config.toml
tie_word_embeddings = false
extras = ["capped logits"]
init_std_o = 0.0
lr_mult_qkv = 0.7
decay_fraction = 1.0
decay_shape = "linear"
final_lr_fraction = 0.0
dataset = "wikipedia_en"
Each number is 128 + 24 x the weight over its row's rms, rounded and kept within 0 to 255. Layers, rows and columns count from 0. The size above them is the row's rms in percent of the matrix's.

# layer 2 MLP up, 2560x640, rms 0.0426, rows 2386-2392, columns 0-159
size [ 98 101 113  98  99 107 100]
[[145 114 126 134 145 118 106 173  99 100 162 100 130 108 118 126 118 112 116 112 162 180 118 134  74 140 150  87 143 150 120 115 115 118 127 100 109 117 141 173 142 127 128 161 128 138 150 102 162 124 116 121 183 131 106  97 152 137 160 106 128 113 105  87 149  88 148 118 147  98  96 114 121 143 129 139 134  98 145 106 162 123  97 128 137 155 141 154 106 114 107 139  59 153 112 117 130 159 125 143  98 165 141 214 123 167 121 155 108 157 127 132 121 119  93 121 122 111  86 154 117 102 140 129 163 136 165 186  88 121 136 158 148 178 134 145 106 148 158 139 102 132 107 136 134 134 122 132 145 161 133 121 131 107 163 128 176  96 132 168]
 [ 95 151 106 115 151 137 146 151 136 149 151 134 110  94 121 134 126 122 126 186 112 101  96 179 132  98 140 140 118 106 129 163 106 109 110 135 138 125 118 144 146 146 109 183 103 134 150 108 155 119 118 142 168 146 122 129 171 143 129 111 146 122 115 128 131  94 112 136 163 123 119 137 165  65 140 115 153 136 126 175 183 179 143 121 129 126 173 139 139 137 110 131 103 181 140 105 115  94 160 151 115 145 135 108 117 115 120 141 126  98 114 140 153  85 163 161 152 128 154  93 122 129 142 145 141 143 126 136 111 130 116 104 130 110 109 136 134  96 165 155 146 127  94 152 109 147 103 178 100  93 159 163 125 147 133 105 131 110 104 119]
 [146 164 129 133 112 142 127 135 163 163 152 110 155 108 139 134 126 129 122 135 160 117 155 112 111 145 130 117 125 112 101 111 113 138 108 142  88 118 163 164 117 124 111 100  85 123 146 138  95 108 102 171 131 106 141 113 129  80 105 126  67 147 135 100  84 123 150  82 129 112 151 157 113  90 121 152 139  95 130 168 104 101 147 115 154 112 110 138 128 162 202 142  66 144 132 156 135 128 150 145 161 114 139 110 125 106  85 141  86 124  98 108 117 150 133 125 130 155 171 122 142 110 128 137 150 135 148 121 133 148 117 141  84 113 138 164 146 142 114 144 119 139 145 150 141 148 137 123 170 157 102 142 109 108 122 135 153 108 117 123]
 [103 126 133 137 153 162 144 161  90 132 117 150 133 126 167 135 135 155 122 129 157 142 152 134 126 164 116 135  80 153 171 130 149  75 126 117 105  93  91 140 149 110 102 149 146 115 126 107 146 126 110 124 135 126 138  91 133 143 111 130 138 138 153  75 138 105 128 138 123 137 130 173  96 135 117 138  78 108 117 137 122 107 108 123 125 119 134 107 122  98  98 139 134 110 139 147 127 137 125 109 125 123 111 108 147 119  69 129 129  68 114  66 112 117  99 170 118 158  95  92  85 171 142 110  88  96 128 108 130 137 123 157 145 106 146 130 155 144 124 156 168 124 108 119 151 128 129  56 124 119 131 150 173 121 112 122  96  89 163 103]
 [111  86 132 106 127 132 170 115 130  90  96 136 157 132 146 103 138 148 111 158  73 158 141 120 114 123 115 128 110 124  98 138 115 110 146 162 103  92 111 127 109 148 130  94 145 159 136  85 119 115 105  83 113 152 135 110 140 130 131 109 144 134 122  91 137 119 138 110 120 133 137 112 124  92 116 117 139 167 106  71 128 123 125 101 103  87 125 128 167 107 167 104 106 123  97 148 134 116 154 115 100 134 155 112 115 168 120 105 147 119 121 125 158  89 138 140 174 131  99 105 101 109 133  90 110 172  95 140 126 122 132 136  70 119 107 120 129 127  94  87 100 122 117  95 145  95  99 112 115 147 149 130 115 122 155 123 100 109 131 166]
 [127 121 130  59 146 118 140 138  82 123  95 119 169 111 152  90 105 130 122 129 184 140  88 146 130  86 120 117 108 147 155 139 122 144 161 117 135 111 170 149 161 164 137 107 130 152 120 115 148 114 120 116 144 139 157 159 141 102 128 141 108 126  77 115 111 143 148 100 138 140 110 151 121 108 114 109 123 152 114 168 128 181 136 118 128 114 153 154 123 131 129 138  84 100 139 136 134 131 156  94 139 118 118 168 139 131 128  98 111 135 113 112 121  95  83 137 136 160 101 176  88 129 110 158  92 143 145 167 163 165 123 172 115 121 120 101  85 127 162 154 126 116 132 138 133 126 139 159  83 131 127 125  95 137  86 140  82 140 146 120]
 [110  97 144 137 179 140 131 122 110 134 142 146 125 141 121 108  98  95 184 125 177 117 108 126 147 111 168 151 147 121 140 126 136 137 132 114 127 138 123 119 137 126 125 159 118 139 134 122 138  48 108 176 114 121 157 114 136 137 160 115 158 170  90 132 132 174 119 131 154 136 181 134 152 141 105 108 135 122 107 135  92 140  87 168 153 111 107 116 116 132 126 142 178 122 142 157 120 148 136 144 177 142 139 150 103  93 123 122 111 153 109 128 124 138 133 131 145 107  96 156 112 111 108 129 122 137 122 123 153 110 105 161 114 108 130 173 108 113 141  75 163 151 126 127 167 144 111 112 138 128 134 107 131 135 169 112 132 130 105 147]]
# layer 2 MLP down (transposed), 2560x640, rms 0.0306, rows 2386-2392, columns 0-159
size [102 101  96 100  95 100  96]
[[179 145 114 140 149 138 124 102 144 114 146 127 129  82 156 139  97 163 137 122 158 139 117 128  97 162 127  79 125 154 117 117 136 160 128 132 124 139  72 164 164 150 143 116 137 124 137 123 141 114 163 143 172 128 133 125 182 156 155 102 123 154 178 130 151 113 146 105 162  92 125 106 103 167 128 187 139 207 164 119 163 147 146 150 124 140 146 135  77 164 121 107 107 112 133  90 131 173 103 135 121 155 154 121 122 132 101 111 118 125 167 135  96 107 127 133 124 118 104 107 139 132 159 151 118 148 119 123 112 147 149 190 113 171  96 170 116 149 168 135 129 104 157 107 135 141 102 170 127  97 149 188 128  82 122 124 131 120 114  91]
 [123 144 151  98 138  95 118 125 162 120 164 131 133 111 110 128 102 112 113 101 107  66 127 142 139 138 123  87 108 111 166 144 110 109 162 147 113 111 173 152 115 182 103 173 137 122  92  98  91 116 154 115 131  64  72 141 174 151 136 150 142 143 113 145 119 113 117 107 136 142 134 115 147 102 107 123  87  99 148 152 118 161 130  91 101  88 129 134 100 103 141  84  95 126 105 134  87 100 111 106 131 139 128 171 102 119 154 112  86 106 170 137 139  91 121 155 131 150 137 156 103 136 121 155 116 155 121 136 111 132 132 121 166 121 110 115 109 124 125 118  81 134 129 128 128 130  69  84 120 128 168 118 161 172 130 140 158 123 129 121]
 [141 136 138 129 160 109 131 136  85  98 108 134 156 115 163 121 145 118 116 170 123 153 129 141 115 125  98 122 125 128 144  99 134 130  88 102 133 137 122 145 107 116 138 105 120 131  91 129 142 189 115 159 105 110 139 131 163 150  94 127  89 140 154 146 120 101 167 127 172 125 114 104 125 138 144 128 115  85 169 145 135  97 129 180 103 152  92 192  85 101 120 112 127 106 135 170  94 140 126 113 139 104 129 129 141 146 125 103 162 174 125 173 135 149 131 135 146 121 131 155 126 151 126 132 142 119 126 117 106 172  99 135  71 116 134 120 155 169  48 163 141 133 161 120 158 158 147  66 125 115 143 121 152 129 151 124 103  52 109 136]
 [117 123 188 100 151 120 122 154 131 104 122 103 121  95 155 125 187 119 158 115 106 143 122 111 122  54 145 104 137 119 138 121 142 173 119 135 152  99  89 133 155 128 117 136 100 140 115 131 173 146 115 135 151 113 159 152 100 158 106 111 145 159 129 114 124 114 143 122 107 119  85 146 131 107  82 117 123 150 110 167 121 139 105 148 137 137 121 106  86 134 108 157  53 131  80 104 147 104 123 131 125 133 149 132 101 108 131 146 140 108 105 130 135 126 154 129 154 132 134 103  93 141 105 100 180 155  90 163 135 143 133 152 158 156 137 116 163 110 133 129  86 105 108 140 118 156 133 122 171 150 160 123 112 108  87 127 171 139 132 109]
 [ 80 145 150  91 117  78 101 112 143 152 131 155 141 105 140 101 141 145 114 127 138 179 132 171  97 139  80  92 122 119 140  93 112  71 122 103 155  96 138 136 147 141 149 134 115 152 124 137 142  79 102 162 159 141 137 151 108 141 114  89  99 143 140 115 143 135 159 157 130 138 150 124 164 104 167 139 113  96 156 122 146 117 110 150 191 148 175  93 134 144 126 153 150 166 149 140 104 166 144 153 170  92 124 104 123 140 131 120 133 150 170 119 123  72 161 169  74 140 169  69 133 105 194 145 101 131 148 147 127 123 149 149 133 156 130 129 195 170 138 161 131  94  89 145 113 150 122 143  75 114 115 139  99 114 169 115 123 107 135 158]
 [165 147 101 123 147 119 163 127 172 100 160 151 154 117 153 134 119 130 162 138  90  96 125 145 118 118 123  92 133 127 171 109 152 136 133 149 108 112 172 142 142 137 120 129 121 139 107 125 130 126 139 106 136 146 175 148  84 118 143 106 161 123 114 158 140 106 132  88 117 127 147 125 172  92 125 122 128 141  88 109 145 132 157 135 153 144 104 113 114  73 134 146 139 140 139 126 136  85 151 133 100 120 131  72 158 151 160 127 153 126  71 117 158 164 151 102 108 116 146 111 122 106 164 118 167 128 109  83  96 157 117 146 153 115 131 157 121 133 161 117  87 151 130 111 129 133 112 126 126 136 155 129  92 125  97 165 100 171 150 135]
 [ 98 138 111  90 125 123 105 101 101 115 147 126  92 103 156 134 130 147  96 152 108 140 130 157 155 100 132 111 139 105 137 103 147 140 150 142 153  70  87 104 126 134 144 130 111  97 127 127 169 143 128 117 184 135 188 167 160 103  61 115 120 157 135 116 127 103 149 108 123 136  87 105 130 110 143 130 178 186 136 101 146 123 101 124 121  91 152 163  90 147 155 137 141 112 128 135 123 124 122 157 112 106 109 109 158 150 114 150 116 149 131 117 122 153 105 172 124 125 132 120  94 117 112 140  96 126 104 126 119 117  78 115  98 163  96  95 168 113 129 100 102 117 129 141 131 145 149 106 102 112  93 131 168 150 116 144 144 160 123 144]]
# layer 2 MLP gate, 2560x640, rms 0.0428, rows 2387-2392, columns 0-159
size [104 121 100  99 104  98]
[[142 136 145 140 128 141 124 133  90 131 128 136 128 146 140 168 115 143 133 154 142 105 116 140 121 145 129 154 153 138 125  96 134 120 146 159 111 138  95 126 154 142 139  92 110  99 136 106 126 158 120 130  90 104 148 110 128 134 137 126 128 134 103 132 119 119 161  57  91 116 155 104 148 133 139 144  80 146 164 177 126 131 114 161 110 101 110 129 141 107 139 140 119 108 122  91 140 112 130 103 163 148  93 146 150 114 104 122 154 146 117 163 107 147 170 142 111 120 111 175 130 132 107 122  90 118 133 119 127 120 176 124 157 148 105 159 141 146 130 132 136 124 106 131  83 124 193 144 151 146 120 143 116  69 132 132 103 119 178 122]
 [ 71 108 113 123  83 126 123 150 118 127 104 122 124 121 148 114 103 135 106 135 152 129 102 106 141 143  92 116 140 144 101  94 141 148 149 156 103 124 113 132 123 131 112 114 183 147 147 151 158 126 148 131 113 151 154 106 132 142 143 111 115 101 122 149  91 138 134 140 134 138 139 113 184 162 124  81 120 156 127  68 124  80 126 119 124 140 129  63 166 116  95 128 135  77 141 103  92 142 151  89 113 133 101 134  85 151 122 142 130 104 109 145  94 146 135 143 148 135 117 114 147  91 146  98 121  90 106 135 116 129 135 126 134 114 126  77 102 114 112 116 147 111 113 127 151  89 116 110 138 108 112  71 161 123 130 130 140 138  94 115]
 [118 130 140 136 155  94 140 161 146 136 141 113 146 143 124 120 116  90 121 127 166 102 115 142 133 144 114 118 103 149 127 154  84  86 136 150 137 113 118 149 138 121  83 136 164 110 139 116  97 105 118 126 122 148 110 156 162 142 104  99 127 141 154 106 124  94 113 152 142  99 118 153  91 154 115 124 118 112 119  92 122 129 148 157 148  93  87 112  93  95 167 132 148 118  92 133  97 131  97  95 108 165 155 134 103 120  77 149 108 117 105 127  90 148 157 169 124 132 141 130 128 142 155 109 136 144 119 126 118 143 144  84 113 128 158 128 185 107 141 140 137 132 111 116 149 124 135 128 124  71 109 123 125 100 138 171 178 157 131 142]
 [ 98 123 105 170 129  95  95  91 114 158 151  96 116 110 123 115  91 135 129 108 129 195 105  84 150 114 119 103 109 136 121  98 175  96 144 123 107 135 174  97 126  92 115 128 116 127 102 100 125 117 131 141 138 122 115 140  99 131 163 133 125 116  96 131 115 165 119 120 155 119 131 162 136 154  90 124  77  97 156 108 148 122 131 149 126 106 174 104 115 124 131 141 149 143 119 163 135 119 154  98 145 126  87 118 104 112 134 111 138 124 212 150 126 150 126 132 136  67 155 140 171 148 169  73 113  86 141 148 138 145 107 159 117 180 104 127 148 146 107 134 143  98 148 146 150 125 147 161 118 108 144 174 126 130 152 145 101 144 141 113]
 [142 154 134 137 155  54 124 125  85 132 128 139 120  97 140 123 118 156 173 144 145 150 144 147 134 133 164 107 135 115  81 138 160  97  42 139 111 121 102 108  95 146 134 134 151 131 133 137 131 169 109 106 109 145  95 104 127 144 125 112 117 122 136 160 139 128 142 174 137 117 124 125 149  93 141 148 126 140 140  95 129  73 162 141 122 133 113 138 137  76  82  76 121 135 117 143 119 149 105 158 164 129 123  96 128 121 123 129 109 114 176 135 126 130 136  72 116 169 142 116 142 160 156  72 176 158 154 142 160 117 140 129 133 146 130 142 124 111 110 128 152 111 125 110 135  94 143  84 141  97 116 163 154 136 133 131 143 121 134 171]
 [135 105 112 141  83  93 112 121 125 133 101 105  95 160 145  63 149 117 135 112 138 136 149 139 144 113 117 106 131 133 119 131 109 120 118 132 154 131 140 116  47 167 151 121  78 111 121 106 118  99 146  47 119 136 129  96 140 148 102 118 134 137 156 110 150 140 126 154 134 115 115 161 102  99 171 131 144 156  70 159 125 154 165 103  89  96 134 136 133 113 101 103  90 127 104 135 154 143 140 154  98 135 125 155 157 142 111 113 117 160 139 142 110 131 116 128 136 143 140 123 128 130 102 168 129 155 122 107 102 112 157 142 166 163 119  98 145 155 114 198  96  99 100 109 153 112 119 119 100 127 152 151  97 144 126 138 148 157 109  95]]